config.yaml
num_attention_heads: 4
hidden_act: "tanh_gelu"
positions: "learned"
parallel_block: false
warmup_steps: 512
schedule: "wsd"
doc_mask: true
max_steps: 5803
Each number is 500 + 25 x the weight over its row's rms, rounded and kept within 0 to 999. Layers, rows and columns count from 0. Numbers have three digits each. The size before them is the row's rms in percent of the matrix's.

# o: layer 2 attention output (transposed), 128x128, rms 0.123, rows 61-96, columns 64-127
# v: layer 2 attention value, 128x128, rms 0.0826, rows 62-97, columns 64-127
# q: layer 2 attention query, 128x128, rms 0.117, rows 64-127, columns 64-127
# k: layer 2 attention key, 128x128, rms 0.111, rows 64-127, columns 64-127
o61 111:492486447528509513534539529505457487516521522467453516497560522487529506459493443512472497500513499539483451512463436501492529499494516531492496470479506474519498507508525508506526445473487486
v62 085:522474464523481453527473513486472448502492506546536483471501480470426535481496504446534470497519509503514474477526486491493497473433483465504510501476484513483503452463494472530533494509514522
o62 091:476497488547482516505515479496507519489510510444455490512481495502522521493491504507476485515503483497489478505471448475521493482483465511474492487487492495514508511511538538501507497494492506
v63 106:503463544508508469473542488485519479497477501494497533450503506506462545503533494489495496533535493479488467504489527460537493495502481525505502491515557505489531502507507515474509541519501518
o63 117:489512490482481469527519541527462523454476474502512470504471515500529486498517504509500523485488471522513519480513450476498510546471472483497498515482441501529473526553525509462477488500506469
q64 094:484460543495522515503530546471530504527504530468491509502478481491485458459489502545503536503509517474471495496506487531541484487452492490470491498506494513494449577548525502516495507508517434
k64 097:497530487512472491472487471531546525493479524517506525481507497490455491547483516539511497494481478462449506505509478520521487500546487504480508518491467491518480477484514545477556532512463487
q65 080:517488483578503479489476472479459503444488499505498496454466517488502498516501514521466492501512498516494508470562493493496504468477512521534523513502525507520487486519502502522484489514490509
k65 085:550463537436551523519495556493518524476484510462493486495520484498495520449525478463498483510525517480504464493468499480506481527482502522482517465537508496505529505481477504482495511447526493
q66 084:512512496515493536470492538476527506468538500507513524517514526491509578519507488501501523462497487528467506470541538512491472453476524507509468527522512498512474490518456542513480493518488496
k66 081:481519482480521481474504489486513488512480518528481472489560473498509548515486525485547502479461483498488490521485500500524466505467495460472501558544529516485476462523506481531535497506454488
q67 084:553495503554497470502519508464485509485514517502489513488451526497517510545450479502508488482508484519483492505508502550506528478486524520513490501502548508515440498553507513471491535525494465
k67 080:492494495497506483493533438564513473471511525505509545503511502464492527543517533513467489502500484479489537506500480488525463487456508550475464486476497512544527523490470511517452488524519539
q68 084:491504506495487518507486454521452487493495527461518463448499504537501477500535469465514497545479502509528519488538476463490480483547497471478526489478494508502499464451530462518503516469480514
k68 088:521501501453516564516513497492531540514458479454499472522477492474529526446504471466527526478541482497521460497443528473464508537517485493500491501538480502489541482479495502443470534498540491
q69 100:499549492410492538495510518521560517523482489433491509540497488548516521525515461481515489514471516514512505477458515477476460502506467491485475472531483508493529506438482499458489503509520507
k69 109:493548500490481476462519484491523495517517519507511510557512476504515539499483515492540531451498502525516504541510515483507534498478557470527499508505507521493485485486521447471521491499496476
q70 107:504468493452534497536512502508515520572448466501468479501491459495515466447537557517477492522518487449491497483461502475539520523513499499509490481501470478494508503515507494480520507507537494
k70 102:486540460527499500513504505470503523506522489484506502512507505484478491496514479508468514517493495545472502503529499521519545454512525504484487509508543465480458488475489474475493507450461504
q71 081:467483470464516474549506490532506523512498472512486516559521468496515459416522535527474502503501496469502469523462495515535515544480491495461508506493513459480516474490511500514510509472513503
k71 084:505502477547479462483452516491466518534521493503492454474464545463498487511508493510478460502482496494475495481513490522511531442554478495515507503458509472458464504509507491489515523465457509
q72 089:502469475580499489541448500475457485466537482523517479466515505481489467472481554493464454537507504510507477508570496476503523529518516500504535494484525517478495484522512477537507514513480525
k72 094:516468542465533513567496535475490539512472503475503498475483519508509474447540492499467486531491527500497471472474498495475485533504464541480497471481479492459549512508494494486499507454512484
q73 079:503501525464437524538496482515485505533485520475479509461478476540471484513521484502522508502500545521503581489490499519486448504491469531491474506508494479539475521487516486519505495473524493
k73 089:472545495466509541470524505523541461521487485510510503530479484519501509519475479478513516451514494515490503545470506492529496508502528474515502489516496543510509493462510510442526500514502497
q74 085:494519505481557470467504508509420482487535513564529486485553547468486514511511474468528507525495471490513467493563478519476506499532525497478504522489501498497504478536491471563462485515473491
k74 095:550474500521506516520455500489486489496501475514493477434445502500491488489505527531487507546479513467534471495484506521476496514519425498483510496486503465480508493546493557550488501508466525
q75 094:502512494445543517475491482553498522520479529442518498500474459535505495541517467482493474511492468515518518497464517497491477466536457504489494479518508487505541491444515500443475511477506513
k75 092:497538516485485510493526520471507513509531516493474527568506517500534569458502499480512476466484493492512481529495517481497502512495513500511536493519512497483515486483529450455487503525517499
q76 085:495532509449483521523490531499571528495514472474505529569531521530528504533463483456484466492488470485484500500431504525477470525520461502497495499526513512503515493499482531442456515483506515
k76 094:480515471517489471472538471488495492471509496530483521515502493483529555494510517498555485475497514531512544536538517492531515462462553483525489496502508528480510512505503467490541471511517484
q77 078:465564477481491479492501505515514489514476514514502535537537501476491503470500495504549502510525515472539476500507521490495473526484552476534513531462474497506543507486466488525512519506484500
k77 087:489477515574475442508464485460465511526502482508506473467485517498480480547514486508502498510513516497478491478525507538458511480532478461515498504509518496493475457497529482549485490462498496
q78 075:487499490474539495483494509505433498558492515530523430502491480463490449459506513522495491490534515489561458471531521490501499509499521506523498506488516502486528464468500502537515500502496516
k78 086:505502514521542500519490512516507523491484465481501483449485538485502476487517505509456497541522474462501472473479509514470504512539426499466515500500499476482488515525493539513456494467501531
q79 099:505435442558482465541513481451496525457524494541441551484471471503497511503494533500485471510497498494499508521490486512527538492470477499515533479504522495510487510531500484468526507529510489
k79 099:537500511480478535516524519547476493505532526525550534569514481479492521478516487494484481446471487515486550497530464490549496493484488543495477461478463516521513549494501474488495514462515491
q80 089:498502505417469531520500496534534514530475488465487480520489479532490485492527511474505482535514519486504514490473492467478441516523442479511514488516497500482507509464496512457493493476522522
k80 095:507545494507482516476540532486516512524498510467513540547511488479531527477503499478522502472475516516516492529491505492505518497497574483526514493512469503481509492472521458444522490494498467
q81 095:497537492460482540491491553545505517522498488441528466505483494543529511510501441457474503489478511549475515530472579472442483479511484490509494462531512504481512479469502552469482506477523523
k81 094:504528542479519479473525501492543492490509513492470514538494484507516549469489535473487471488496490506513487535495476491496510515510547475518487511527510508487499466499543448494513493491517472
q82 085:512525522471536474499497523513525528466518487550510537561581495484490537522484498497518505495490509490526486488489511536506504494480495506511493505494489491492525503524441534516481487513515486
k82 098:490485477555462461473481462478459453488499478549496462456476510501479486537479533529492514513502526501508520501551529522497493493486491465513497526488524501476470512520493503598500496509493503
q83 095:518524541471508524454493500535445459502506504482532470493506519508487494534509445483504516518478500569488512540504522501439494501557509483455470481502509503517497502472508505509454466477509513
k83 094:497508495478491526468480495466513478505494484477489484484452503523506486509456516492513528467511530489526483512450512519488490537522516469523499516495509507486517479520503545456487512546475503
q84 059:527504527498480514502532500518472481479506486481472476490468472460475466522497494511447481505471523482478501555465500505535503506487502513489531480494512498502477514528512528465481524504540503
k84 066:486473477516488512468493493510472478484536564523489525525471546491473504527491508492505510483506452508468498492485482485517515480524529501480508458468497487514521527478491494462473496530474502
q85 095:495491491448463522527486472539531529538498471441492488502490481515488478470521521490497456524482510471492510518458477460489476549500473484493522486498499505503515520470513481485507521468517521
k85 093:508551503496482505463517536490518517531475492490519518545486525492532498479513485463477505464490502541490516522483498487529533469520537481482504506523473500478513510465535459420537536520513475
q86 085:510496496506540461536500526507517497477523496542503544547546489458500484480451490520495519500523502465494477488477496535543505512474530534510518490500495489502520495545477511536501489519489473
k86 095:479481476552478462462466478502468493483513500519475462445493512484476494568494509523511504507476507515480519493541505493505498474524476480485497507474495492510461501508494549570491493483479502
q87 086:549444494493528483478498518469437487475493530523517486471478513485507522539491497515480496513503466521497500491494517533506528453510505520504507512527530502490454533554486514499490491501502475
k87 091:506509469498511510500518490574499476463485508524499548479496536488485507488518518543497506512481497430502489518508502508508467504506476529472480493456502484520533516531487568514490486503467521
q88 069:524456514507474528472499505518527473513509521487464498488435475525517469498517465551472469489489487554503530496521508503488477479493521507535471482503492521526475507461485490494547526520523486
k88 083:504527486449521528480554521500532487498492499487507491551544455518512535491464502475529522442553512501494462496466501462490469521482500476471529533494509500554502492483528471420491499504510497
q89 076:498493487488480507518501447529499471507514481485508460475482530501493473510540516473509493520498505536482512512518511433467504503559493478467529471487515517480496487418530472462519504481519553
k89 080:486500530477511550532469522496514548518494499443509503558486504498520498421489494475504505515511495520512504489481471481504526532516537499524515497534495476472515517504477501450524504501460477
q90 082:557457494515504530489508499490482482492472507508484490464464494514518483528478479514491501482513496532496524501523479541500511459504492497491459502516513491492466521507531514472489471477507482
k90 087:465519480446520512508537512563536492487495509492499536531521473513514563484515489496491515474520519465510483522485478448499469531478502552491498477492510505513518516483459501445469502520501506
q91 089:488542519478529495470514509492470493472499513541502482500561532487497517509515481527539501511522488465510506444521528525464472472501540500502493525512473510495518503522459497528440496511480493
k91 088:533503474521488513495477485496489499467509509545512513449480502496496506502496531548528486507430530473522481512502512554504463504516466499472483510486497483528474498529508526541497469506470495
q92 078:536457492537485507505518501479523519488499513502456501496442489471506473504506529542467500508523502521493528484500493514528517468487478534517490496479527486523475529507540498463516514512479486
k92 080:487512456466512554503545512548526493495506514494508513563523509501491549470515452483507484444539494465487489523483484464538495501529507542500507481486494514518527525464469506445469506496521496
q93 092:511496513464515511452484512521490492517475524425513461475426475523517511528504487509456493487497476534484513512510505500503501461539464509471486504535482518518526507502547506455492495466513508
k93 099:535507497440496520505518486494555529493514521473481520519527477514517535469504480470489474484507489491495467528478507489492508531497504515480514518501499501498530492483512492428496495528505503
q94 094:552477502535493522493528517460498531502496516458484489493449483549520503531473494491482481493502479542497501489477488526498511469497462492495475463533515512500469502486542493444501485495498479
k94 103:481544502446490512493568485554549498485495495482507537551547497488508548481525484481513490488516482482495496521477479485541498507475515543484485482482495506540536516495483482449503518529520501
q95 080:490481534546475507520509497462509487462553538514497522477496496505499519514456484510479514507483513551446513568491471523513538482472519488461520497486529515506449521544513516523533481525537477
k95 082:501504494486473507503485473518528470468494529507525532494490532515481496527481511467491511453462494481489507476538475496516491477499497481518474491498412526513543505484499479515552532493476501
v64 094:477508527499493521534525528507509434493496489469511514489482478485509452486518482450512520505529478465503491485500541538482439485494484535475470473506535538478511509515487467491512496528546523
o64 099:508476498503491527505505521501558517521493488477495520490493526508513514513512484511464470467499520480493521518495524503478504520463532471514469483478464487501508511417468536511491511447488508
v65 088:557489479540492492472465473461465508518499459526513488485475489493519521501451543490493530475516473523488487531538512521502517496485476404504515497517512505468499461479509490536485502477495467
o65 094:474495495523518473515497490497486478482504507503498498466516501493508492491486539493511502525494489518507488479516474507494529500494447550523508489528481489493488519577518493489503501508509502
v66 107:518501480547477507517522511527477493499482491470484515518479478498525454493500496501477520469537480500495496540496506501482508482482473505543492414456515507461536524476503478491518530488508553
o66 114:527510506524492500494520548503509486510533487555524513473523522462531531517484515497506528509476522485495501467475537507491484500536565494489469539508501497527478491564493512509466445464462445
v67 096:511479481523492477498468515510467481463554486501502479495515510513498496501516439442540496480507527492487477487513515487531520521472483473505443497464504506464540461468474498520477461520495538
o67 100:461497508506512514499484484487537487492489500481505535480505483482508509497479549497465516507491502506526496518518485481468484479472458512514502493510457494513476506510524488521484485488501487
v68 099:510469524547511475483509456483515484530465491485524515477473478500487496520516559504526486501455468510526509485532474465480512474469485470486509506500488494476498477474513474548521540452519467
o68 105:517476482522494473468512513513441494490505493497523488479449503511486461489507485508477481491511497491471496510499516515537524521502530495487498483509544486500514518488503514516515499511499516
v69 081:444533497499506473509542483519528544531517486484441498492506521492516503508497477482481518514507507486504456503500484443447524495526471542554505516511478491446492534510496530535516485462523506
o69 078:489480508567516508451467472495493495490499474500505497510496492529472499497519532479504488489515526503514553508484493514524528492493523449481465507457461493523497497515498485526491501464475478
v70 110:491478506483506511490508537514487503501497461533465531478508494545488481474502479510502508562491497480527526473472508502513459532484507518498446507522557484510490497555511530507478493530472481
o70 114:469512504464509526520475464498557514501477496476527474477467499470497495492505532452466509494499495494545467524492492476481523483484438497514511504483435487485496494421508474468499533472533513
v71 101:474470491485497525480526501505477497495479519478480507511491502506489481490517502500496504488536486493455506483504478458516487520534552514496517493476493465545434514559512507488519513449501508
o71 107:528498512532498488494482481505496480539505475529525510548492477503528526491504499453513502556495474504505500482509540516497498506507486467441480524476481494475524456500524523533494491493499519
v72 107:482549476521497473523497511513487474532518482485551512523515519496508529513477460464495504471490510508500446523521510518476525520506511498516496504485483480464501484477496493497542484456534518
o72 103:536474486531494491479499466488465488467508501520493492514513491514513510507499527524494480520505527514472540504497483511515497509491600488489491496486526485516489503568467494554509488515455457
v73 100:548513500516492485440492491481510535529523493534487514478474527502532503482486535491478508463533449509522549473492509493496525470493504477559501487489518520508480472520509498537481531496448499
o73 107:481495493522514451489501504511449470505474512519499483480511510476499512495481506481530514518474487511519467467480509497525504483540485548474520521519493522470504501551513534443509485525515502
v74 110:524473528501503527514519519524506522536451502486480455459448478506514469502475502501488515483484482526489518497517485489485503467529488470507497487508521511522483502510521512493496526472531471
o74 093:530459501515503515505496512494505516486513502511491494486475503499511516522511505502491502513510502508490503499492486522509506503500481508492482492498506495510496499535539525494499503514494495
v75 090:547500535497479499471493542462490491497523502494473463479475517487518488473489554473516488509522504504528466474508529545510488502507466547515488526496483512498493503496466470491469509524491546
o75 083:519480482500485545483516526517545500470487475501477532477508566476506510528498470517511478456490487491509537467465502487497505481475516474518495461477519516506506508478491562515517475471519500
v76 116:497479527473513504539486523481494462494464513497480478481519474510474499511527469494536522542477529475529508463486504497525435540484507525416486559527515485501516507488489492496484500535475485
o76 136:499512499454491536516491496505538533495503494434482510501457501528472470496512481508463460476520502488488509568495484499483511506477472483534490468489487473514508515402501486509509526470514542
v77 121:498483519519519512506488519503524523516462494459487453455474517529500501490473469521482525487494478520463517494492477513492513489520478466530490498530509539527486526511560524466495506499547476
o77 097:524470501502506529506500514486503522473526504518479495495490490501509519513510512503494499509510511514496506503489485508510499494495478522504483493492501493519486505552541515484500499517490485
v78 109:519490498507537518497503511504520498534435492452497465501471464541516491501468496494499527502491499542467515515495482519472511488517464519511493512530501506520499531504537511456471522498541489
o78 091:532468506491504530506503518489514511475520500518486489496485508496509519518514504512492504502507515512489503502480483517513502498499497517508488494495513496517484509543530520487506499522491476
v79 098:509499450516533482500487510487530485485547519510546498481508499479485470491472467449483518497498497524476539524513500545552528478527521464479506491505495510498511499449509463502474468527537442
o79 101:480499510512502510554510506511476515479506540534469511507542487500540524498472508514551549523482484526487429463504469495498474501508473525500504481544501524467485494585494515475493490500483460
v80 090:520489516503474474476489470523525500520530472493462500504499505520532531499510553497503503499515510500562563459509488457459525455490471530521475539501493446486503511479514488478506538476506464
o80 097:532475497542496494466517525477473503473533489515526508485471529501471519511503479520478478453507517502474479487474535534525534496517521499491498506499528469480491501546484501532517483540432487
v81 108:518528492501474497470503473516494491497544523498515510525489520463496511499495536495435472485532487533458507522510524469494528458530521458462536510468479484533458521497495500486526490492493522
o81 112:513485491572504458504512491515491486489481498530477503526534508519511538486493438501561500487490465509472494427519526524526472513535524507458497522524528537469496490556515530496507475523490484
v82 102:505514502488493520488544524518470502520479587511494507498508476467472518481565513512455507484545516501487533511497509455496453478493518512453461484512511501490488535494501443490490501466487499
o82 102:472522497494501477489487504530505505493491502450496513473497515541498515457501483465520493500488488479504526524474518496486500532508502460475522524480478509538541481413508544496503505487496534
v83 104:539458579512511506496507497472516497495455485518491503483479462520539499500462530509540540522508534484544491524484506552509485513465475496467481499544529504518536499495510523505489519530506512
o83 116:477535496449531517523488554501489491489468522463507505480486533510447455512496519516461484464480509485526487530494498493498513476473484518566521470507497483507476524485479492454507528486506514
v84 087:472505489496506560465513526495495500464494502484469496497465468483513474484507454458504553556522486474478517506477511531507487498488504495499496474473531521545487520517527528521454504545536508
o84 093:484530496484515510525504514503537517509499492531481520506531502472511516499497527439512544518471491505527476479490538461479469497507463498485484500496443530502497460479516526497508485458507515
v85 115:522485472522539483537476479451491512474479513497514483505485487501522536524452507439514490513460494523540513510502490515526487498490484494521522490514511515486529502468479494497497459546521476
o85 116:481530483502513538506501562493490497502512493537472522479504493459469479523490528552484501488520494496510455475491450495505495504496477516558488471525479522496484509521478482481479492486495462
v86 087:536470475503548504502524518518462486473565496491499487497500531501514503485507486460478462538475529536435513545471491482487505523548506513481483492499490520517488531513500507494489476475450469
o86 087:458469502498478507493492463507552502466528516523499515500496483479515513494499521481577575524494466517536489479519497486511511472523479477507509526522482522484491481532524483530493504510520478
v87 142:501471503573503480475462472473481493479537466530511508473497522473477471523512498476525457483512549457548490492542533517495475481479510460511496486452493483488494483515465488545497485534484516
o87 122:510495497555508487495486501498505480495498474486515517464489518506492495500486505504489493496486484492484494486510517498498489508496494498495490510517484503469491497472503505523488493489519476
v88 122:512509545537481497475485474485522491501513449519472464480501476530525513491441531489527510516488486499578479505477560556484537498467513485489491535523496504462515493481478493490514514545476487
o88 118:483510476489514480524501526464481475444476525480493471484482519486463489505491505522464490443494515507499508479500489482541501461516523540515489479531535499505461525537494501487516494497508473
v89 100:473518460517482515481513476462507514530494514512482502504515483506483472485522474572435515489506487520523489516507501438492499431492488545492522479477556488547460503529489502519508488502487516
o89 095:554478530548483486486507484537488489493498480550524499510496523536515540502500466445539489502490490481469500498527547524500483537529489474461497539493489501487524458499512518488451490484515503
v90 109:523473571504499476486523524504523462533506487470515525546517496476518479485458523540496485471518482496494486538499516543486510496481474483492530476488485489538525485457480480491531534492517477
o90 110:533495490500507495520509520491444517471476496528536539484508504528525497528494503515502489492484516486486511473494514522501504497484577515514507511513511465487482482610472497516467495506459493
v91 116:482532501479515499513500497494502508456512506533499550537545517465505506503516509506488478514541502457538499538481512464511475520478509518446497498456488470469546494473470473522530477502453509
o91 093:476533494492501484488498495510501489532488487471524505503516501491485479487493491495500501492493498488509490499507517497493497504510516472499512515499502506483513484453453483515500498482497518
v92 102:523508509516486513544497481534527495529529475511477522499492493501485510497540550480513441482468539502547529493478478456481456491517479472500493517522492475461494495527514481535530531471471483
o92 113:504491492491499499472504467492526502488500500462528479459464525502479477505503483521473476485520497483500511556501507502487547510478503501523494517489516492517488543449489453508502534498528517
v93 103:531467516546485466508455481457478500503448488513523504481457486476511478539506526478515524509515504503553518487512499474508516512461479435500477507500523508476507453500509471559500529498501482
o93 108:492487486527498474503495495507471511500496495487508475438449497507490471491498495508479479494502501495501511522493489520521510497512490531523497484515488475502490523467515498482499512479519508
v94 116:475524478461511473505511492511505509463541505526491547554560517480515541491480487487538508525514505460536477498475516516505487553469508524453491495492489472484527499511453494482517477516492530
o94 101:471549495464516493496498497489514481515489491475517510517527492497487489487497511500491489492495497492517509500498501483487496500497527496518507507491492501494510497483459463504510486487492504
v95 104:511478481510536464535511534506527500522536514474503515503496551474537490492482515457494480496496486494490488483515541512472516466507475505511486488495491493488552508426496482489478487506515498
o95 106:532507490533522553485525550497538501493488499468492536469499504489497503522488510555479486473475513488485533491433494509500511511513527499544495495512488503487493493563476560511496472487476465
q96 070:496514468525497477472449516500423483499525516540523474484524540457534482490522532496496498498508499490518497488510489510465503513534531490537492520509465478496480492548473465500462523526485543
k96 073:482469496489539527550516518518499496471485494492486518473474481462504516471552502523456494474502520522528480496502466464480541462474483519496453479505539495538490506554526551509504454499492474
q97 087:466559496426490536495508532510542509495518509474495508588531499505527544469494459495484497454490494517479489498448505501529521500483501471487488498487518487523545486505503504481490487498486521
k97 090:480481528513471489506448496481480480481521487526502510535538539485463455503479528498501519505500518490514467516515539512506515546506511502517536532480479516450474437478472465535528465522539496
q98 070:497536492441523522503525507513541503499515484492445506578547488520502526510468467519481491482482437515494498524463467493508519515484486489478477470479516480495526526504504500479494491511518522
k98 076:522478506526479474502486480499508511483507517496458508519504522475486494522490507441553506497493519464499519528541518509588507521547518503488518500470483470473481459495520454488503510530487538
q99 068:535486503466514534526514498527530507513515526455497497491474483535483510516492510496492490509498504541502543529483475525509506498493462522504471474507513500507521509533525554460503513516501496
k99 068:490501533505496485460480515497504494473524558515488516533524538531525484493454485519522509475472496511481522542513544518507510528485563517496517537470507513517503527440441471504489513522485517
q100 077:472463476541497500466481487475479483507492502464497499424457506515515473478529553517542500544503510516526526506519487475506460512492479508477482511501460484488451498518530534488496511525525494
k100 079:488521527455534535513505544511536495501539509471471504525513510498540466478510504508460503469497529499507528508441482495461538500488504517551513540510513523515499467501469493490495477494475498
q101 085:495516509520521457494464508486416478498520500564524489498550516451490526495493522482492523491490534467535466486535507511471475505510543485546508517512500504488479481506469485502487488526506516
k101 086:506452499487486512542528503487522510525496475500494514470497492515487525479551506506491527486504485500524524494523439474500492466502474519487437461504499473543484521530525535518538501507503476
q102 069:533456507477533509487496477484554493504493503483491536488475475540503496512471511499480533482523491521479532510480484523448513488509435522477498506523518528477515487515515518454511522502526518
k102 073:485515513496505478476524500537482474507498532488519522510498549512518492532484496506473497488485507469481506534514497501534482560500520490490528492444409497536479491483455493521478511510471512
q103 065:491571499471548505513510529519530478515522517517488487525532464504479537498489483481513506511509531516503452480506503533511506522510536514487501438463522514496579482484465505512531437497481527
k103 068:482486507514464490504502490493464524533508504492467537515483519563475513476468478461504513489491478478489509498496477538554494542542484493496485515478485454479484509484490515524504520484537502
q104 078:504484504523507480517484463483424484485487513523529484462462487461510473491482562504499515495493526469518502484554509490461502492488516479547513518498523500496459493540506482524501529500520466
k104 082:527527518496522507543510478498511497486464513490493508480469481492519514512506459539478490479508508512498512480495491459452484474465476504518474480526489479542500553536502523523511476508470471
q105 058:487475492495487500520502510467489534505500516494478508498502474525483491504483469534446472506497458476456500500498496491500542498451530494506504466448502473482529536433523508499514473497487457
k105 068:506484455504467503572505510538499487500506489483497505494472495503526518463497498455534462528523465508492503510539503493522518497520476526479489515492505463484534526502550570477535522519559522
q106 072:516523490443501495504500530499459490489515503489504446534509513505529489500513497522495532529479546467519464450499458527472460520524463478539487460483474506505515496578466485522466516502493523
k106 069:498488478503493497493474451483503533525488504484470538534483503459489475480510466534444473517453488530504557489517497497482480462491503525476508467547497468541520520511479499522520470529502509
q107 063:495457506521505485545476485518490523481464527458504527500503505558522517524473499521460480473510481530456528535541475497504576510494504487477526505490512536512508539503520465537540514485528471
k107 071:513513463515463482491473496490509472496449496504501521460492469539494514498500482475534484487512449516466495525502511491540539519502479490494471470517496525499538521499516513522510544512535494
q108 066:514458526503509483523487505463492454502502437518539510475498526508462473479517541524474497538508519471473539485525560501477496506472510525518506486507477486547476511521477475494541504503480464
k108 064:486502458502469493501511478481494480492477491496495511455474490538477530467524481503533491502504519487484497509502502487529503486537492503469476500497509462515518556544517587489534497458504502
q109 065:508482498498493503514518478497521531485486482471430466479438435494518505491467464524468497489494479515476490521489484492490509482490458493489508494502532512480471522571510527462520527508478496
k109 066:552505482519494472500496466513499507493493541491523513512442497476498503546479476476476488504467517552472525540536518477562507492476510507485512480482457507528505501468510497517503519508524506
q110 076:516470503454493522478499480479530529513497524476510492458445499529506509483485511483499485501483472514485564510488476474493509484507460526500438488497533474507455508527539525464490504517495500
k110 071:482537533519502498500507549526548482482502511475520504524512536471518523495475482514497528503457541526487506518476538498493492524510535496535533538480499557541490496434492468484482497529484486
q111 067:514528508501493483478524539493542494501484443497544484482521504509513468484519498534510480540503543479521507484496510475528440517459539534514529447479476517547541507482496469517502493471509487
k111 064:478485496489509550518507483494517500502514475498509498480528485489512512486534508497524484552480542484496535465477489491497516498517498492470488543553550475504479472534473541488515509453510491
q112 072:500495515492497468526531515458488493496496473503516518533519492501503504510499511532483474499468509452460493507514494497478484484498555506496522461497501491517484548498484485521500499485513473
k112 076:533504471523479498499484447489494508507480507500521495453494509497476523490502521496559483530519480498493527492505476515499478480554496479471479498501462457507507557506580517479479541483519501
q113 055:531483470525455514490510497490461474504462506479520557456514487533510505498459468508449484503493503506478501543526449513545529515476538468504487458475522462480475480519563521515478502523467480
k113 067:482516514504518506496481492527547464507497467477474447488524521499514473488485517530522458501470493482477511489513515477505473486484527465498487536536527560477499505502485521497516489499530510
q114 063:508506485482512541474505497521509505512517520481468501520511467537482549532519457471488495494509475473497471513459438530504540519519490489456467499489531485499526468496510500459484494500495526
k114 069:496483520471498456460501532477506501512539472475489500534487543506526472503492536474497501491516485500492486526500497520523535498519549508511538477447509487491471495462463448496493509528494523
q115 057:482521494509509491519536541521482435502563466515522475507522514498523536493505462482492492486516510476497462494500503516538562536477536486507505519485523482519528509483505482465526469471501495
k115 066:470487512485492498525496472494526502513516501491468518506474488519518527500516495476524489497517486495494478468541481481544484466530450497435481488494491466476511482524502543493535512513510491
q116 060:500550506506493524512527524517536532507507475502472468544503430519506470495528499507509497473500463443515510487459482485512472487510485518479540459496550510506540518505494482475481490464500501
k116 071:518502526493472483510524484485481537530503475491503496510521464498501491519524526440507488531514493504509501472490510516579509513508477528481490482523482426468471456510517487504456526510543498
q117 063:467545500485482479483549516495505481495478467536547505511566512480513508481491488490488463505495551500462486494529524493516471486534544488522524477533470474524507524489491493501522458472535465
k117 062:477469458493480504539467436500529490525513472485502491450482491482498493477496479536528504515458518474481538452524488490495475501491512470477465535521469537505496485495524517504508489509494480
q118 069:501482503563507494476447486512466492499511506504527519435490518477505459482498545491504515509485492510516524499532511515509496488494480511512487546521483473465445492518513462466448527518486505
k118 066:473508529479541515499538521514513492475489554503505486509485492496539541476503480522467499467476536510526490530485504478472475490447504479506499485485475546558515525539478530490483483518464527
q119 071:468551512511503466504532538477516494497498458494516509566534512476512507498499502494467493500487525502479484492506545499510471493499569516498511489513502501501532527477482493515518481499538468
k119 067:510492462528473479510512484492452517509507502526505504442499489505490506489508541500579514514496490465530472499506452520524480500524472469448453505523475467488479516495547501518531518514540473
q120 080:531448529474485529527512493507538525511432504488478537480435477527504496517502485499500475490503463540479512513460468509510519490492451503488502491517516510494518522531533530482512507477525479
k120 077:493524522510529466478481485522513467488508529496494492559553531486497471522442502477504546520482516503504478492491536534502493539478521527505544514504505521469508466476449456459510508511498535
q121 068:513478529522525467522517481467455471476497471537513499492504509499497474501469498521495530507500482508521520484556499502446473505520500497511523501481467487501491543525473469526504507500496491
k121 073:492485443519487502509525476513476509524482516534488488437481462552467543522499522563543461513516514503490493492505484498496458474530483495484506465526518482542514530526520569510506517480483477
q122 093:492531518524494463511507498510498448473515493552537490526542501443511487491465509522496503484520513475510469476561536497474503508499552462536530499460513517495507463483481472530532506487480507
k122 086:514498481516484506499523448483462492530466484504499515452460456546455495495526502521517478515522523519489494471493506471516467473483495467485497459515498486511464528513508568538523527472518507
q123 076:545476505433503534503500491523502488502498542455460491477494466553478517501513506498499477499496498483493508500472474505491521484525422508455493468498549516493502454544533514470507503502513530
k123 073:494513556518527464432512489506490495508502498500514497567505560516523489497483512483455530496442480509463489515481518505507529502481535505508529486465484494502495516485476464485487472527467511
q124 064:530454511479477526479504558481462549479503507489532451500494527511505476482515516520508505514505518470522504449493509507498466516500504489488509519492466497521470482497501522470477535518518492
k124 078:483480476479500534482537504472539525512490508476485480515484518518504505475518523520499482528515495533531504506467507496469526449535456553495527505507443467505539527561499521479490460501529446
q125 074:508489499495511512490493507506535553532452517453469506443454489551519516497504472483518522522487475545474514521478487485520484507482445496508492500529474499491470519506519544515523455507491497
k125 071:494488550500515484478502536501513506483545496477523489503530540474541504506481485487469504504508486496518513529463493520481530517485536498538516555514510541496500456480467444473500477511496522
q126 068:521545477476504501486470499553521517526515517498473497477492497503514500477469517493473535471504462544521478519441492524517510515496459493508458548513494476485505509520495527492436493508473521
k126 071:496470526498531527495468544512510486480523523497501521537521499467501494504480492500484513463521537483509472516539501516527487531474492509527547516496485532498496471461480422497481489512466506
q127 072:483479499565504442468506484484466485484498483529520496517512543458531496481481482500481495463478510488499511515508536515481476465521498490542506551521495485480471492476521465503487515476509506
k127 075:513491515475521504529533485524478469505496513502506502477481445455506489515526517527484498523506516510542460497520519462467475475428493493485473460485486507564508494493482523512498508493487454
v96 077:564508512500507505522492534479478507491483507467518465484499488530509497515493532480497503464480449458492498497526498532592527475530498512466510517484449505515500504472499478511511490516508493
o96 062:490470496513499549535532455531532472478500470510514480475481526488518507512513510482511527518518519498496538480469478487486489505523483508490501457482540506494550502509521532473522468466493524
v97 108:446542505515501474491482518514537538494548550489505536520542504486507536516494499504500499518543433458529480486469522502507534497501464501468515560473482472458511453470479484491496461497456514